config.toml
n_layer = 15
init_std_up = 0.0192
grad_clip = 1.0
warmup_steps = 200
decay_shape = "linear"
Each number is 500 + 40 x the weight over the matrix's rms, rounded and kept within 0 to 999. Layers, rows and columns count from 0. Numbers have three digits each.

# layer 5 attention key, 768x768, rms 0.0951, rows 12-66, columns 0-127
519506443517513498424545467529508451495577507417491413493382488608434475520530546386544460482480450497489591468564516531467486508534475474558484448549525503565462472473496433510555434441441512503392536475514537482472529490494542575507547529508526460479524482471498463450499520511527449464572505499569536531498502518473505412435444440489528481446479489510417498578461542540530438467462
447467410532606442473432488559524526541435541452495486492460527472506446481525452502432618561434565524407567487501563465439459501468439496526515476564555483469541483560471471531562491509472510512447457500492539510446434466520474530469509503545521549566487525521452485590462543492565491462472492542482593507478520466561442468514480420498469403499569529485530484548578550420536517471537
503527559514493513513504455545479461510384422552590542514545484469526518514537419611509541507478532508503459540472500481440567500449446513577441461449451512442541456496545480497464511553520497470558408493524480537559462520486529419503494490607524488530532584501506516455486474536442507426441510451522483500538479518463534578541510502524407460543556466489535463533470460460485614535478
525491535476488539402520528473522518515520471527525571500552462499474548536529519569503570534445503497569504471485487487495483524485537500501472462440443519549453465449524481485540565505483415492498491501482463477529534568458432505539498474393485504451533561503533471468553562479484512618518508502484415520526482486495516440548466575510557477468424461420494490508468460520518465482505
437539536546590457526445431475469513516498561457435474467495507532461533480447502489495445536503544496516417479508546436511453439446398460438498493473547498442523479606481531519530487482566561522496509508419539476444459500494536449457518494545547481535531466514425507516397516505535495422503503519490518501443488509533531488480511448514471476509524433496546559554538486441528564429545
482487596519526450595549508401457510514469499485513514593549524489503592543454422576509453495494475502545434507485467502491562471454396511498455434474444486482551477534530438485474529536609497501592458541463437517553440528489526425653462476569544464475528551527588621535575557538503534498401571493489426418474469558476500540567433471509447520500515456475527545578501492512510536522467
442513412579437477508401486538563521470592513495435466526402504611588426599441487562473496506527476615485478524456476502512454520442619525492457477473477497471537509529531532576496449507542455429502516544502510475480465565489481493403539513522566528493413465528463511573514479417545515533502501587523583611557482489585498512515513488486519538536483587513508505554596449531407505449519
494533458487487527529454486498456545540515515516501517499545529504455472546561482463483463532589401464551532492453496451496462431535474498472518465486577491476519498554514525462493441569527472514487517525466465549525471536458581514540512509585467545492501513471446544461457463508539508441491579470512480566453580507504497536542484496531470533537488532460577477534481514450489462509595
509471521429532498541583453433477531445475518591536492546503546388443575511519501560506516505486472445526536502510499532461539515515465548469495524468529466513462464476499465525526595480555483503533454481494500532495520514499554490508523491466509491530553545497505500442535492449456487524518503486534535439496511502479466478544522483489476490449508490439544508531536537521561488494518
524428488484566403486520540458562493509499533542461542513412495532517557514451468451491591465405492496507559414519482505477582593519457525495536470563495472524470538501410491476541493522453501491517572533482568494520478477506451522548448455509495419508490490457538470522546553536480490529601420506433522391537409525525456416499520485443543498485510493497520558492471490524502509520493
523547584480450514523412558577512532454568510451474493467425500603498535470483516371518527451579490537512583400494484468532505435549533500530502536494542509458488596486410534504475458525502508470485555494605472501478544498562469550466496460520446475546450432427498506469404455577498502465565507520520521543517475492485579463487541489463453538512574506510503483438497499454537407525539
516481559522549459479453477495468504509554498380500453454514545538436462499529515463538494568475488461466511560544481509461481449530480569566482538437511586428464509451462519451449444512478526543449510525524465521538488515476532507438512498522537555449476502458491550488476516504523479452419557430564534521524521499457525459426505505480492507531509502544532491454516468421485443483522
545512422444468527451470554596536515519530447559484515448465493558569581436485449488460508429460408533479553495513482475577519514534530471541574398494542496510502505444439447480514528478451457513466460519493491411522505503535511527543483543481504470597503563485565460497463444528527559545543468480519479510492542507518513450448455470487499507511518477497478499458477481551540472571469
443492535504506463506409455569539530499537502395492462516525498567484484476537498411449495555506535570525486566488484482505458460497558486490505510443496525460543534512482510522504431558452487504460468465570510467439443506582470513434511538507490533528487503467472522494434524470534479510465544490558478532496483532511551532481562512495533512543553494535472479501547463445483467455492
538476471505485462493458578483528480496521470572489537469521443504520478511578548504538552496486474467542539426526497528487504529457537485613523442546448530526503483524483481542454464483456498568502543547502481443588529541502494542503562475497459494508513570495529410474492466472403493536520537434523552509457459525482519480491543475542517568531472526455367473450518477555483499519495
450464559476489440512467433499595550477510617478459453511392470585478486479490467494400518478476617484554522509481566476481445463553544466491489531516593435583548485491528514505574494516527536483555549404597515496411490478518462524461480502477489531498474508510507594491446538452523430491501518551449536454427478465493481482509486485446508514571530485537578535531567492512493476452440
489515551415566529643467461508492596587504604394544469549541478405506484544512498566482499506510546470501508503460466445469538535514452492489522554529437508496552418485585455499504506438515477450478457522478438470458516494476489453517457487507542528467501526583508555515584501456497525510468426481482500464581484463530440492519504517521459500536432549507534466498531454563421514483492
611512468501527557439566587439496517478454501628472627546516487461504533511457453536527515491457470472492494403506510500491486538528542517493539508528496483512472562479524448542534587451510511487517520470454470511522546495462484509538432510481495440540532545536493480465559446531464583536507484472477485513543493503557483498535526488524527537500514524510540499565512564536532540582476
523550494467472403529433482627484434475519522483490481500462537522478465451568567446489534512530498536525513517497482522471506516494574480566494539481479519570479515517496497470525440529523505534469535471545538542528516494463494450413470511518544487508524520545489443483462475459542453468528528516527579462510516518488482524477444539529470533546459497434488471444520408444494405505459
495468629494463493567451490538512481506472568342523456498480512586426483520497530535542450535489540472527493505518501458515521483528455494503462549472458568445512480518521525476494441520560530530528480453531448413495521458509485532473456452467556577491450524426469525470527515523482542517498450472474489513546529548486459492442536552535486517522498531522511490425486463464498456513535
491481490482465512473494462519546518539554500424549438554581509504496514501483476485464474543496550568539478562500510536494514483441479478479533467413458492502552541456553576498505484506513454447507450443482439445470453467508533558450488511522496497514464502497488563506471544514543368484467498515513520564501444514513479511506520549437480473515538464573490477470551531447449486519511
586523503538473507515546542441448475485424465609497510532493482443524490474503530547530483562531491491500479446477475497463572479497461508476483546470474458486463545511544489570509529402540465508520544501483537562481527509436496439438476469513518416526551411584555503496545485472525550514494471545475510533538436474435501499580514472482476534532500484567444485554465508574494547454466
419534430519369435612513547502478479570499397486484504440552471513513574503530462416419468434480525585499525484546479430544547568479526521529545463536553474473444495494484490477444488563397539506469559460454485478494473520553418482534513507516515469434463505484481446469471458543497537533555454464512402503515438516493543554413462523502444555538452491547485437579496509495483503512550
451565540476442525487441477545562455453472483508456482531490543489501462543537561534577450492548560453503494467510449688518489438509565478415498437377482495458519492546504529503463433493581507491629483491525440498462504549570492540465444477516482584500477500477560498481545573478497475467531496480497510467580496513493477515532517564415511566530543473524434499470494487488488501545519
517546518474483486394459468576518500438512490541539501564530473502503520466570517462503487516515497495530447473503492512560531477407505406488519515435492488487510538462555494532484427510585516490428513449502503520519517434497561543432530565505447467499525536493504474479467543510505453549491532562523464479503488524556500531473545486470546468527516501460495431411489444445517453534444
514468475527478484531480540561485480507529470570504492523508464530560508498487433411439512549526547551508543506510547446539470536540498580515557483507381450491541549473500514490542457481466474508433505454498450496521502552476506515512477458469508562449523494504482474465584500522587536444516527545503555596445458476526561510493538503472492557504528512575419396536564481526448453526478
468495497463471481498557511479500473499583496501504531414509441525550529432485538489423480516517514458545508511504570530534433551561476500461521506495470461506585549498514580441509525464434465574544493526540450511514556453572476481621502481511540550489577469474543479518529467551489488517550492417483455444493443497490504523493447441448505511567526471505496478512510521519438542495545
550467467510532473421470491506503470495535455573523482556530507499499419559440513486501464532539493476545478499513491471499444448500559486468517530488491461526549473505514529532562454545508474492454481478506497498503494539454493469471464491452453471506483547524448507542510498484516494407436497543542515615516502482460539545468506446495506565474556464441503456495564487503502502502507
443469575513470502569453539443476523483550494420453534529512477496466588480543497452564490429493500531493528514419529578537543571448540495524508454511500484450458532579444511515452427567511614561541538480539488528491520436543544593554506473521546548501565512468507466529546484476438488493585502438541510518430471476470494514516579572517469471492526567537448479518401502486439479500441
510476456449500474471440505472487487504563444515546482522520493514513505490502474489558503490465437457508565552517447508541497506525466490563504410477453553495485526398462470428498428584426465579477520528463545498568580517508420557441508480508439518474522507351507474529562505518465499537533517402494460480431503494454549560506538489485497438512485467555427550492474461484443412472432
490574506433515598465471411572464491400425591562509517512494451465526481484507515543433514561506487438435438562466538560507390491533551477562494463475481492457572423493520487487491514543455564526504394541506536494436592467488525469551511493539502520544537481530523460490530527446476491492499553487538471540462464444425523537543512507497447506511446480477563464550419578422512561494438
435554487462477544465495504490529500484515521557500514467545497471520463495426468462423479493433565536507448483548583504510412463549504481529509565525433424566461525494507517622509498512491503442489484470512483471508453477435476483515491568487454461476531588496468488474468574542634495565467511467418417443473474544535524570486485512499521532576491401497596484532505528497575540528524
526606512495498471482489510486464521512507512526578510457494506500491442514446559502509501458485427538546516537515509515560483439504542534507563422462451519478553503510522484458453546483511518457457515581474478510566507599467475489475551497452487473479408556485415508501577518503513537481545470473543533462472479499507475518490472406430539500485518457501507464535480496542503536515432
543545488548525561472493532537493535431531540459430492543465530421510501414460569512521548463505508464450508531472546587497565533507534525494482533470521486411448532582492478533481514497538523449566502487543530599546503474495554504419484505525462474570522430492561496543490481444442507443536523491547525364487463543521537481512535522491449520513527566477407440532536434470473538464593
554441443566536551521549447406580518502490510405512488519503561474470549469489488448490449456488525512593561500470530470484532478506554535489500503514497454440501517493486482438511526482459505465531522502482504596513455568539523534476468487510547503533432459517492483524463477538459564412530474537501524609519513458494493441505397539485482504462494600561479506520533525547435508488485
510560585466510555512469484549469552459471571519530558464507471491562517449512463459444470478525574499476486424522564523479451523531476508512604517493511494533445493563525553478417534464420489508500439518500498518439483460481485467536515520534529441577516480579492494444592488442551442558557520504572488501424460544524461461495544495471470550477509497495554403520471574518517494527503
588523469484482480582612495490559525508446531522494460464493524500447554530500490431469524475481510540477551468520532454490495562479540504491537536510496447506503591503460441491504510550502510469480537429542511482552507556494543550505534440502544434473421573552524463502516520507535512438501486559489530566475517412523577548499467600486537512540425573529471395585517522504487448548499
567445465510535490523470449388480516444522468514469509495517527432506487432419567561512516509549505478504536458511498549451454501577529535498496552459548473548458594505491495473522562447459478510626479492600458554504519498571540478480477404523544488552492492537521505506531443453474438423543507481506499462434503496479467511512501522471461515499555511502586460462494545457519554423604
532494480438453488547441444536531556455506466489495554489440485522487564536527480549441524537473559486577532525517481517465473484491522497453464481474462550434511493499459438518487463556513521501546463477507483474422528497533518499400416500436517588502476550396556500506611506486522502498500517514526466506573536555558543439467589507502554414540490496551546585464488484539513510459466
490446476517550438584450463485512527551472482442458450545487507502529577570562485515488536487556511486490521491463499450456513521499512536526519537519488493518494501473494517462446451442486517452525510503546522466600554436542474555485470436461530523464508490455517491517507514501490477467464429468483518507519533504475443507514504593466487523514435479539481502509534505538511519502526
465449547568508497466473492516548483519470521423439477565503494558546450561489459497493511487449412472558483521470539469518492483571514484535434462497567497506475544452537449541503427422556529469495416503443426455482525418537476540492446494479509463473462519455420564433459504444513443498484546511469587556590487470583463474524526526515481468491526524535541505509546547485433447437478
585491508539485495520527542444519481514445582522476478443520500557589463527527485528447529456478372490517551462499498518485576465571495481589475493545616569510517506443483518451488511422498500493534445564518500494470499458552473440522521459525535411497482467529540505478410463429470488510480473469458562515453469492527529516505449469545434531500526513525506497544467522483462490410510
559524423527508466497527534461508501589490523609490465460541501501544502527488507520436450489553488468488552439513485409474494529549489523484526561585538455569532500511501521519505486485513408484470534562554500487482477561485465465506556459491498459477470436548515503508459488492513499454476444503496495561523478532513559509479449548517431573467540495449461433508537451561491538444587
505522441466549512468532475507472519466450522556544533537474481533461557453501455466511491546483473512499512527549443465522424481513432495563472549533449548528441463437571507540525525496457470530438532499534530480545585489463475462489502506439526406533484458518482474484501477538510527541497521546610454566511468496502476461501472468500500518568429544493518418493495483471477518456484
533487446537433520529534433507559460499456522531477463492466492481549505540531487523510487496453450415519497472536474480515484464527564484492480485525530550493492443444533471527532420509522482527495457538499525464501467514535484548501447519572463502472478457484526489491434499432502544426496502485512512545560502473566443454491413450535440521496522544445445497551545513523503444491488
562536515503585506496475471568562536460502546558500559501508484472503476524468480476522492497511536527513532477530471524470455477621470514553541497516508538505465566440494391473468498464493440460519498573549494522531495529525504450403530510499524458510452532456438549522614486443541527441502486447532527547471531530536427546530567528471513513439539483557573424502532540521470448468494
512506483535547424521493550477435486540533429522557499546488497500493501482517530460526530492527509452499545447570457530529519498488457538560516601517535483460408565464475547478495467547479555501550568477509558489511583501464467418477548516502517397478568527495483495507485495504524533516538473470471482460499533456524513594515508492497504550447522522442492465506467469428476466459547
536562470427601487432564500483525516488528528576521553432524500433477499459476505467488494405543512530487538479557490480456495550529490550529506487526513501537507542472466516496530543535435407442448545547558565552524522497502448474487517506498479455521453474521532520555515517502452508407487460457522453511407545507528461514501403512452470444446495468473499450466479491527458478515539
495539458457525550431453479388542611471555496462431485473484503474441506438501508493503577573544554508540492566523543493440509419500566487469454509455429511535467443492521518480543473416550468495529473483588508519508476437534536529483486458530455633545441436529513545527485485537499457448533514468505428489502540544514409433455497479500487389529553443446512548462529470524524505470480
464520468549471582520493381437543488475484487537472458498533508462483514462477484541450490496400470484498493547494466429465497479459475512458453531485487481555494492490484437569554506391454434461434464524495501494491470528538558519552465526458548456562449478498553507469466506527522514459430475601564536486506527559532454421490465441532479513494473529496540523533583508492518581503506
546565465514413509479548514459479506583444473573546462517460536546526529468571453506506507519469451499469491518509443531518596509460460449517465502475482518537478489474484453471421424509504484477482521561466514536629517534499450474531512491510473547512472476450552467459479463544504508555513472485518528493559460472521521481445500572522482466532430528498477475497509477530457453430431
513493495490563499553484562483551537462562484491491510450461487418472477392472484389489564534495537527538500436533528526489527491508484507508561548439514501499439512492521488467512473506501494495489469412555491573523469467517516477478492485509470505598514482529546429531494457470500513491542492512493512484439509465549458483498485449502545490566484481417524460496490494527495555480445
575534503596573547519501486548442439540498532563529473432505501504506408488489536521477589499413421560498469514543523469496533473471509457483525501539543474487479508507492499547494524489521550438488474495434495479488445463446509472592520492438458439478478572575553503483475460424548536451490430562499551520483529396499528568506561434506468538482517427467524487553483523513560583497391
515522467496459541412590534448489460544563520557498487452507485532525499436487515431482440476507442479541472493505511492498472520539434517475482477555485501528560435570573552507512511498493469485465503592523530482539473517454454429609541497518456471468504490590536533507456484596461531518469493522492422494479429534496581496466419446476491561555506416476513482528473516527531580460542
511470464455587551552472525465524559526528510551478498419476445459433505477504542517464482471502515509518557545520508496434505471565598536498476454569451575472477447534441472500539532485478448495510494536499539447466509557485485496542523517491495507570449573531501477501528445472487487418541475439543472501441560507427466475488485498453548600489548452557546510490492545491561577494538
# layer 5 attention query, 768x768, rms 0.0939, rows 13-66, columns 0-127
533520505522564490412465602580432477539590453510492485530520521484489467488506582448475560471482553484524523498557457476471530476529509599486491435418511535503453480469468507537456585505515491519508474492508571450523454491507485544514405496549506526521435552567566508501533558487541529461450534463477563480498480498499452517477480442496469505485516449554418497546541523464557570516526
512499548459593460516507521500559495480506463528446519522495532506444489511559528564477491558522549560474487425537514507518523454534498456504519501471530486508487539461442532509503538516546479496481545527478434478443460486492482523559567502463529446502512496522596516477560470566563439571441509533474437511541498508440525486526504494475501575463501429506505539448456515528481454513513
551475549488498471523564397492469427450414507481504562504426552425508530539496482507470519554550538493554479467501586618565531466497565433546549615543554508474553537538491467466557543566534515491482509462519528546450542621475478558518501442492512614512563465523542383464487401522453493495521473451494467492505564459487484460519545484522535483479425501481598457527515441503548475490484
490575399514410457468429582477458555467590403495511463442501477513514511491416541529520503430420477501489525514523496436434479466501508528442484396418423461543523450408563488482456512383468510537504560501486478438515492457539505452488490549501531440458484586505469588484479488454541509469554521448520530503502407577518481503509484480525447519501556517551456567499533560548475545437519
470486566483590460464491522519565441463531483482399449529517597522491528483536582500477450581502502626421454417498499473490490504579504480524546432452583528547465482479449520517455488467506451465498513483439456471445497520506512554563540498488474484478561589537555508440542468530525454484533545480456461469510474482440555463450513491496486475466489475512476486469495507465461511499535
507480566438495504511427566464483523498506442477521500456501502515455514496446478460541495426590431561487483528523507553508509464506564535521481519440468552488491437518571429506544526441428408511470504461544508519552455528489482456443474536500577487463513488541485503536449479474470617494472514525543494511502512479566502544501488487496480479527472542528487494524542476613534509551513
520470478530521500494515516488480534477477447514438478522442426545586528471462515514531487487572500512447458439484491413522481531569513515460508406461453499488486469472504501428453498455491538474530484426546419467468495438571534437521456553550499453452552545457478512524520556583458505494478489570513531499494506481569521483448503451516468484529452462457454485489468529419516493467527
448475563540556414466528472508551521486568531519419480538456465522542488518490521612500439530507560460473511463499516457522491523526439497523559525495553492544512555496406545533468473512500572496533548490523556404451553535526521490544484465461499515555565521512500432502513505494496437459534468525438506507482520452454484382507458460486465467486513467527507533506490461402501507439571
452637503506530463565491477538480465524478487517479502568476441465468393537518502476465498509442516474593506565511471495494560486509460490533485594580505505506518433515471475541474523458514526432550520542499547470437479494449489583417534442463455563502482486535495440451553477470505473482516541475502461476546519508501507519431496542552512529558499460608510452494479447464510422435553
572536469507516540433501449492482521550520496468499514506493497541533526490466420502496490456507568541514533505517544503458508490558501451499444564558452470487519405511587479481591483547516460427455457525527459517443523484451442513405530492492484504499464469448462550614518503511481537502470507558602508471577452507535468450524516486507524479580429477455496483526476507507501496467546
536547388521490527467509517449461599474539495466555555530511538573508597523499460497537518527406522517538530525529549456496503504438457472451441428533446519545524400434591489512504441438567483570448463532600489420528447481483532495523542571525527500443462567517536519518495581474551506507566555519503486441558612505558516511519488507513486482610546507508457518478532564576491478525490
457490535499535547570525454494443468606477511504546485469478512463513428527486493509536502537557446550446529568403582520537516587451518516546462558596435457348593479534549437575515516509491464410534515481419482576545492475420508559508492470522426509465474415402535529449471445525405509478476556507554441589506552523477580467449575503523495493566433534480490509474481450433496414462479
520446480503476544492477530494479501502442524508566468472530503520524568530475406526460564427544495517516515567485470526503503496439522486499422449476506458477485405515586470500562481498481547500491462505538458520474571460485442471508513476484503459430475483477426557595457498527509560507497526501517527486570505444551451532532519490494506470551474504476518501537507487526497511458506
533486541466485487580526468426539418420379504534355478518450567535566445496502640427505552508527467522539491411488510565481527549464475490543508479583551482539461603503432523482516480440531442439560527495487498509525498490497489465462530473596493454409540522502592480477459524576397527578488489510493524518394468496470491436492511476532434537416519482430419468481454494481554542467536
496497527572459503516500489430498502567490570594491480486523542516517554456575440511486490404581545440513548529484468471565556505562498395507463531484479501542503553558519470542494497572569560465461490497519504548466562489558454528548508416438500491471488430392448515561475432491511569475567437536467597539551504428488465476512524494419517432496575505566606563465521520452511496501509
426412455414528478398540528493444598455521434500505491458538595524467491466491525555541396467454617479541456518526494438480456466492528441531556498453468507522557597456477549424453484472508523599470520454516550512529471530579547474532474492527554461599535538589526499434572532499487419469496492428508570460479483469469476528528372516432434589487560483517496515428503519569460533598520
498447577539449432477530456559525473420549569452494561485532462515474474489533513547483409584490474458524461460514450478484473520501500541518589488500527501578504571501515519510488554559542520454473526476510558499546484541512561488508458545521478477568565575526461453478554524475493477463546456528444468501485553525519545493484507490459487566465486515483499534497466463538495532516493
487544364508500425400470504474538463576455388587454576525476564468488489457498505444387519512536545553518539344447477505538486505523550465385492522498497471516485460464543447442509527571538454462504500502513540529468477484517478532462524473449450511489501475536549431545466472580546492460517509542513520550456537444415489405539526513499503449459512466411518448465473603460447426600440
389478492521584484347547519452420503480426502403520494529458484577393573462438509466563455481459535515525470500591500482480474426522473517590526503455549504536483488438490489420559502475496532439458498527600521557456496542473447515456483461500570481497418488476508599542568542528517515528464518431536524468511526453477505486501440566479487522570575543502446519508533494515583563471501
538488337472445518522436514475493536585473498578524477425491540492513490503519504531460584481553486472448512541531510537547418481557554427456508524477429512426598501555531464432495499479520435519475489491526454540481521486492581505519551465477517458458426498387516575529434458493493531480466510496569534498517495544470498550492543531468513509544528494544465528525586549496354472473447
571472532485505467493531502513514506466519490552502493437578529466544472563502479562473480507544492471523480483545515504426493514514533512416577502547538544554440509491532525506496540518481477609531501484464443467506493494595549433472387478528496481482542541528619530545508457469579416458490505507523516438436498478521420511542479513500432477485523499511486525451487561527381544513488
480462607446450462557493554454429423493552474517536413535495512539448483497460564474488555474445468565513421522503512513526459458504535501547479489578519446471460564548491475519472523530454505445534491516492501462545491485524496508476476477524601493488528477550389463484494391504446485470490533458519459441435493449525455486551528450430516542503515453419515528509505539520488511536466
534522360536566488463543484568487520585491500570426428417381569379530483525444544507482512577492454480515478416580451522523462506507513498446478441523482454492453552526537538458548553569409474543556457483482499458451517468519495533506467412507551468487508481447520501570512468485551534518425504513476536488494441497529523444476468519477454468502455573508413447481450537489487509543575
534527361485521585447487405523550522494395486487492567538534505507485537525511485441468456559545477502506546509410496586548506533470562403469474457509467480583562450556491524460512477509641428506492505437471485519493503515454435489481518529475441446544475585408537515514446458530570499467510545499463456448505494547511501489372477519518501552577461464538478509447495512527467465565476
526481558388472490522437551471497462453496579525542503490507526532459484466538426491481503472533481526498474516479546568486478548521542513501547481555535493540513547495470489458539471523478500535544562547477449536538517497504487425525491509499493469521469543611490508457515417552452493463509442585557470497378481478521531546515464432501463527545515466525571532519495536504418498563441
546459592491478539540468469509401474476506476433529481517533549446553477552547478473504496475561504504527480549513541541527470549494509525442568475583488411543491558522454507565512526496416491492526443510522482490486445422531520465499522463575587477496492542529400471468498428556411476522463451562562498558452464472586560553505517474539587509519516547524557515544523563426509537482520
597496469546528541490493542445561578485488558520522487420471459557519506482496498483480481471566502484517498481449549571483495567541526553495585514498501454583528452497548462476547477484485510499407554530518512552490585514469459497442549502497489455422426483505433484487491544545531548500533437604524473521541512503514487489503479484575490518448504449483560426527498524561492494451542
477442397497555424447468485536436486450432507491485469515462514493469551466432495503513576531463539507399515487562473509481516452497575485510456433553575526486538583472409559464481465502504452501530480440558474416483457451484435515468496526456522554587527513491414499465470430445515453527494506382527551495458458549463472501486443524504482543497513493457408501499509482486499512528510
505547539541557480480500399430499444456498511459476490547559465492536474425540479391491425541549499440515549465466518579534550563352525554469486358538514459456479517461377482552484444478487461526503526490520448431540508450462512517543477515509497527518529529506511484478497515514529459531486543440483458571472588506532458498494549499470485543513523430512412489571535425492532555467566
494531378514489539515503466680484567517551470518470517471578506416539532555498428550558572590492472423538591501529606404537554498405431528479488511515427481450553455552497467592455537471560514522518465420539536488402405499560534474514422430505452525508476488565477489536489462465485530570426525591493532585572512496493546546547482463547551502471463478559542468531505511534464503513542
507466516437560491458535500495443515490507540444652549494493506471476501490524536470490454487486429518505485577520574475589413470403500487508520504548461428515483514499499502504485562538635567532426425467482499507553533527516450482550528558468569514475488475457447458488516467534449525417524433532465403462502464501521540508520525482453554545496462482474600528493452532494475500529456
584589492479429485617550491496520571568558513513449542540531563545491466555565428508479455573537459523500516485509518518458575532537420513517481508490454579474527489505513493528565471537412505457505518531445464510563516503430481533484581567509524472427486491514482519483545478485468551444582491501519484488567461417474492529401486491477471421573484467492520450459495423507501471524439
480594497579479480432490479646434535487505440590476533473487502438586502536530504540456552464493460498444544496563489564428546462493512469519540558472598561523525520521498586536469563558518492479479546442510519409546490445561466485496455492467466455506449510532450477553445484422552534505507508495534556423503412510496451555490524511561443503478514555467397440451421538561487545468505
495496496551439467564459571511467518502519515520487473518561506528460466487480490524533530496546511432473527542515469551483462402666523504505525553503547506498543575476535511467502493485485498510421538506517483576500525517454561510450503463470518508535445504493434596452427512523449534492485492583586551481507465500429460523462547571454507407468510502503541538506540502527464482420523
497521479416491535504447435651486438492481504512462547493501555466483500518568520616494545540421566524523498521519552414443456459504422469520474527578473497566499427543484503517561534469515539494526461514544518514461526519502487546514539497548514498458488549532487478452505446520437567499517454554530539553506484506453500529561495497549567522478455492551535488380498484458490436559427
478571519423437496597568560457538514465541581539465484570536490558437474532495498457491544467527453469473525574451490511494488429567521455521487514568517510535503548544426486602492536569538556556495557542450481512499472462519494505512459487417509464506532452536551534500557433463507403474554473440500484490446465498455473491509450478458520529553502484488528562466502488535445460520451
520465433584522555493456486481505530532537461578429522504500518477589573500476543585498550491541454469500541441531489448447521506515503458456554519491526449549441506522550443546507547533502561535471548496542506469450509577616467518498465505486435474548448453500538470540491521483545507526496475571497553499613483481461472531597509562527552556435525499452493489418500542508508525478591
429507592523500488551449495462470519378538510486501518475432497467480437473497477575528520466504435490418493471494449546526507491481518481532491491476538525488621528533483484472528550459522579493522444458536550534437472411525443509515465448577512511506466507548540492489542550487462594487486469517499519488569544468562530482530484542542508439523444514520527493531482538493547476514416
478481494451467462404458560461508490508507532542398549565518583547478448492515575544458487450459473509494488502415459486493484492418578466502519483485487490480488629491433532463449454475500503559582524542514551510505496496572497537500509498507444458496520497611542476510478514471479501492462464491487543485403551521470501509555474524435503505540490459477504438588528522501512503545493
491424500528487366512548508410526570542439565472506520470433446476387445459476414461505471542522459518559524488461445495557474558510552418497542546465459439523553532486506491483493513564479494462457566474487543529472513485486514498521460552408460525541479451571516525486454505470445519532470557489448485510452508536483517530420535516435487524519479534589510467579534489516496480419581
557556508465477503541557502515498524665480469524463520538542561559456450514492475472525542532471523523577539531461480476473520489481445475455501535550465549475436482554541491580534479511493475477536530538492527544529460442522520511496438499520462538483521480583564529499494456450451502505526506506539509465493475467481480520467553500470488483487476480544424519472492512481499524524525
553571569448429522513515525447486511553523495541514443494523531563489450478479495496525521432484529546519516538435499546479491520512481507513545535542502515527397482525520492518448504501440567576555524556522494478524509520619540494452506498547499480453512508555498450521501519536435505489555465531522493503434468473528467509581528483532415498514496475483578532466487541521532498531482
483498458508554515450399483502520488444455526462516591554584424488464508463535469517455497474470515543589474457455513505534496526446537540525503518549418509534450486440478467528500433509554476528495513538584497507517542496484464482533479491527511380526544550467511470467551496520461455509520413534505462470491552557516496499538501454538547545518502476523562437525541506504477522490481
516510500583445447521584423529491516551526468575411491496465529511497528527474457475552539568467495496521524412538478539550432520536542473488535483508486536481427569484538498521559500584482427482519530495530540471527492438528489496491438490523471495475438477486519569511493535513476492451520510543466525464504564471510508421502562517494518435499474510493467493488536557573424457521602
529468558520537560493519472459510518444545578504396489472480542551453503480478475627471448550494495462500416422461435437469526549481497484541494550443527515510545536503534452480502512516552500510506507550499547515534561532553438573509487539472484441540498465489621453444569560502475538429498521530503528452545570415500504588505451526538460494524496413532492449448525430519494452532503
534542461500614476424512482504521443484518400539566546566464481455494503463500571510571471494496526454510499425475586476449573459493501464503550518558484425501452526389488502516458490461451491531532478500531527459409485530567416504487477530567494515521471409484431454546497506503496503564505470491489556484480515543526488430526390522626454528405440402443449507533501498544625480469485
572503464510500595452457449516541490447563495622439540515564457481559565461543510504553487492490597441483591493496511495410570430531489469485479522570474585448461477505487504591472504523513524551445490523546499515446487489554487559476472565492504512493448428485503454484597538472562464461494391608546497513572570472420469447561491467530522533520537501440534508493533458565411487485475
518494398612486529458483485481525581463494470465444515446479483492549490572471521488535512520496439502412533478553483568486439550545516460424468487457517524516520410604517474518601577540584481468476498428567473528546459496500547523494509493510458494501468465468525514546452559466605530483522530540480547572559480482412516551502550517465517475482474586541478518471464557488486473491474
473501525570432524500396523559506497473487462510494484383510490460517500482526560537552541476498464491514503627471475524560468490559495514496491534517497489515515484451456466597504537496546483443524474587507439471557526530511569531471500510512506453385468482452531554451495543490453536474435506493452402441470587504455390565469543453479510519507555525543485521489534521540396470494508
566687534555403565535532471539499501507515541554456473494556519508544389487551507492468511562484500514488496476411536573500538550428516493517525488614450493418489523584446478495462440462553443509486514512426541454482399425554520519434546446521529533459517465533518420478512441434465542447554528530501436454523435474470485519494569524536431505503443430510466501536474468507428457472411
507519450501525562478426515550560399450450401506450518545471508477569455535475525531492490468575571489485499417525477518451514506498528428430518507495479470511510581424491515438562482465556439441470477441522435533480490520480451477476436492541414482502485479507461518527534546513495442519490524546475540523500453556420457488463515516554513514442483459553453524468474496472493461551492
559552493457483510522545514523487476514511507553437417429471516563528394526433509507495493455494475526566479534536506442508554514522536501547545560552466538488517507494540516535464467495509539512476502534447503536494476530501550427506472502484451470528494440570524569467532442448482534497509493529464457495517447507470435545416480484536470515491507493563521470444528486524517468540483
536543550495504591582527468510492506529512455434557499499518480550546509603564436503536507472474534515540526523522562512482524545450442545522509506520443522505472457537558529511531501461456465464475516490537450479466482458500501500540641460519578479432518527420410525521520483576461494533475466527591446498552501499580514512462511490532525540503541495457610538571468469505463502469537
488470546537538497557477529486506462491610490495470497487450449525568504477458530595513522453486486464441450480552496415511491535541438534475421482477506527406489571468538451537539495490443537456460484531573444516493579514488554515554519507547449422455527536532445512467497491472452536495455519476558561544563553467493429500566468491472545459459527488435548539486463502438524502483489